From a checkpoint of a small transformer trained on Wikipedia.
Size: 4 heads of 128, 50.9M parameters.
Architecture: RMSNorm before and after each block, rotary positions, no biases in attention or MLP, tied embeddings, attention and MLP in parallel, capped logits.
Training: a variant of Adam for these matrices, 5687 steps.
Each number is 128 + 32 x the weight over its row's rms, rounded and kept within 0 to 255. Layers, rows and columns count from 0. Numbers have three digits each. The size before them is the row's rms in percent of the matrix's.

# layer 2 attention key, 512x512, rms 0.0246, rows 130-151, columns 64-127
091:137149151150116134122113193161100142157117069122178136141111102107054071171093152091140120124197070077146110100086199096143162165140075149104143184114098101103110141120100127180124081165121097
104:187125182150169082161137158150121214103106189083085128161100128175085120167119118149182140122139135158136112092117130146140194151228154044129122149078129112130131159133127136135146135105113174
103:138106169124091092170132130162176171099083153098173172192128136171168082167117148156122170084119142161086079116119148103136136136144116139132135163132126146141158112166094062144138176115141137
095:132098110155095113108153135131110133126121122101110156116167086179076057104117132108175156147097051144063177120097211130103143171137115134181079110154146153102139101114131123155168129053104163
094:139119197137115098114103102151106109157133137130140181159097106120113107111141152168105133086131140118110065168096108118110194129130122178110173182078124115100130124154108082141147094162141125
109:130116142138132106149100143135145139110099168121105148133150095203099083136135125157184113144109117120174109128098165194162119109198109132155135127136167128097113152117156146111130111102047156
089:122117192130136108140086139152095163175147119127169142155096095120118057196091117151176129054141119142176083126148149103122182172112083174186138186052138118167137157120126103147114123143144167
097:114113148153124152152111119118135107083099194086158095136102108211137085118094092124098117082087091136148132097152142145122157095161106058138115154105142142125099148154128147054107120110107176
099:143138147117107135139198109065144087121104111094105119090112120171155143131116101109142172159130075139153117086068164132118088134195124114139134179169171122066126162110190184125102116106092135
099:128151089107119148146092133115140129134116086112060134135117164113170151117161124038124137159127111126185157060137094116111084108106146081103148086163139161108120143161098174168096147116125125
114:155108133110112095127165124131109158089082179109114161143105125129114054153052127128142109096119081123106091065062162148083096146131088138200124154152133142124178119124099095176196132069104106
081:125126122127152176109160131148155084092151147114116097110133113204083116069146152148129129164096094164134180121151147167136176157127108111136096135151100113115125116137099129050111148072131159
094:070093166161141129157102125148104094206150128140183118076097110083116099127141122167097130080102119130110078147156111125150208159112099202124108177109133121107113104125104168106137080131194110
092:103124143153143151175115160094143111150108174071139057137084162203136136154091081089097174090083057158177107153116156164151170119184115093119147158137076085100119179156159158084139152110120139
100:119154155117118123158148150128125157134128151111161114111108114132112087148111117099147122079107093133173075097113152149109150186145118171190135185127100133106112123123084116165125142118103090
080:144199100155115154117113163142179088139121128128107150090138131208122117126163154139172158165147123103146173127145136186178168137155141150138106157178118111063142164100145137131103121131078240
088:136170104142156135092070127117152138117091106118137102139131115192067050144107172088168146130114098115146177105111140105139167178110135141139107131150136182119137141138090136153150112067064117
112:120132161119127138084097174137149104164148103126159132150154112083138136132191133195112072188139163150099129198172063122169166093093157138069123091125121042164096122092100134100134105136135128
103:117132163169101128135094141171133070122140157097160126111127097158062063137109146131126077094087092129106126139134112144145214169113108149156101232099108082105156131153087098139157157122086166
084:169113157166135159134122168144162121113101123105109111129080099255090072138106098067138127109108138102139161144164126165179175131132137084161126137152135093124117146149120145105167139085114184
104:143095101071166142096081095116167186130134143158089145162157094073144192135130110118128139139118169148101134100081172075133106105103173108109102063091111172179110083102144119147167143135143086
080:121124123107128127070113092140122149120152086151163114187184142069155158087184132191169077119127164140135129122124084106111124137139195116090122073095124186193130078113145071183133129156137108
# layer 2 attention query, 512x512, rms 0.0247, rows 131-151, columns 64-127
108:133146094141123120126130143099131188136111182128098160115054107130113155136067120125089139043104093121099150072099109147131116114123068182127084133161148117115116166125089105067115117070136127
101:115142088139145163100141102112080087169119166118074095071105107179153172126103121103134149161158166118085123153111154119106172109127141152166085079122131162131131135144136189046124104105091124
094:174104089104135122114101113126142161105106154093072047133167092113148155105127188168134093134042130105104121036131108170159135122199123140140148091118141093177103121157100137116119110122126191
082:061160081105139146146156184121144046146179091153129082109099105186136080126188071157119097139106136151141138182164187071171106114075149177138096109077116173118104141132151179112059179108132162
115:086121074145163164115139151116123142146162134125088069109091122176118162107062123135112139101111102170089142104090097181168086131143093133170108120156106101167078150166117143055120110117161110
079:109075057107129153137145101105144121135150119115089126119101119172095118106121070112104118098158124122109082132114188152116132096079090144130128117162086128118116126144143141113126165170114106
107:129132077136123105095168135107125152127104123087116117098071075116115195125092131109089098140142126146076135082091104191135117146125112176153100145138149140167133153151088145103132129092104081
103:124111078153165105111149168116149144143179104133073106114094077121150118085074140132136081147136102114122162130101113160149119165159113167170129122108123116172111133171112110089141125071158118
092:116107185191162077086152131138113190127168125153114132125152081124137133155083218149137113155134105106143129063120069161116204192089116083140134170091140104183087108121100108152150071160163091
112:144111093175133154191114105130126066156139159102054079085085110209105158085123142068137120102172129139111098157136123127055151113144084137142116087115143137115139092109140160039072124094108102
086:166216203118093103095103120066134237065122106125186138146122127092179146154152179182176093144156153075132106107178094122107187113169191114116158132078138127154128126093088096169173093129103122
111:147086163118130175155128109106176141109140107099110091135148150114150122125175080110169181118116138146177152137183121108142086098136128099120171142119123120101137054187163148154108130159091145
079:122126114082132116147106141140133158159179127119105176108096132162082153115109154102141138095154078105178160131085120155092121127128141138155106102141165138155118123109097153118124146134156108
094:139150084154107134137093136129132109214172136081082100117105127151078115121137090138115094193196190101115145123139105127062166108167111147161140078134146088107143150108117175069126103084125162
083:129137071106119117085151137145101153136188095119120095140079114144131118112144132174148107101058159114079075117149048130147134101151173112111125078135126206200108126133092109093147163109131156
092:118133150127125150121187122154135131146165143132079135115085095091162163117152167136124141150169132083086128107140064176046128116152129117191133152114163088163137139102118116113080099122144105
107:123178168078104103083116102093146170102113156117177148169187143079163144127115159141146091159039140120169120075115166112156141146138168111087187169096100135129130121135087101199172130146110116
097:102072064106160142173141114077091120135089123103092119142105152162094130122177084147128171092163172095136149148136123142112133081118124137117140124127155095073136095174141163116139088117118174
086:134076057105122131150127105094086140133125142148122109118041079122155166112102111170124202064121125146128084131095147109101107076174142085140068102135148152171087114132103142095127150092133111
088:164145141121088087126175158105107150151149078129184193184146138078137092156142179187116148153108079114114109115118152115099125179165126123153141140145163124155150106143143065203169107190135090
092:138173170175103158133135160151115096117109122153174174162151114158137110148149137115142102155066144120176130134211128102210131159117155109107159156139094117090138152107179143176133097147150147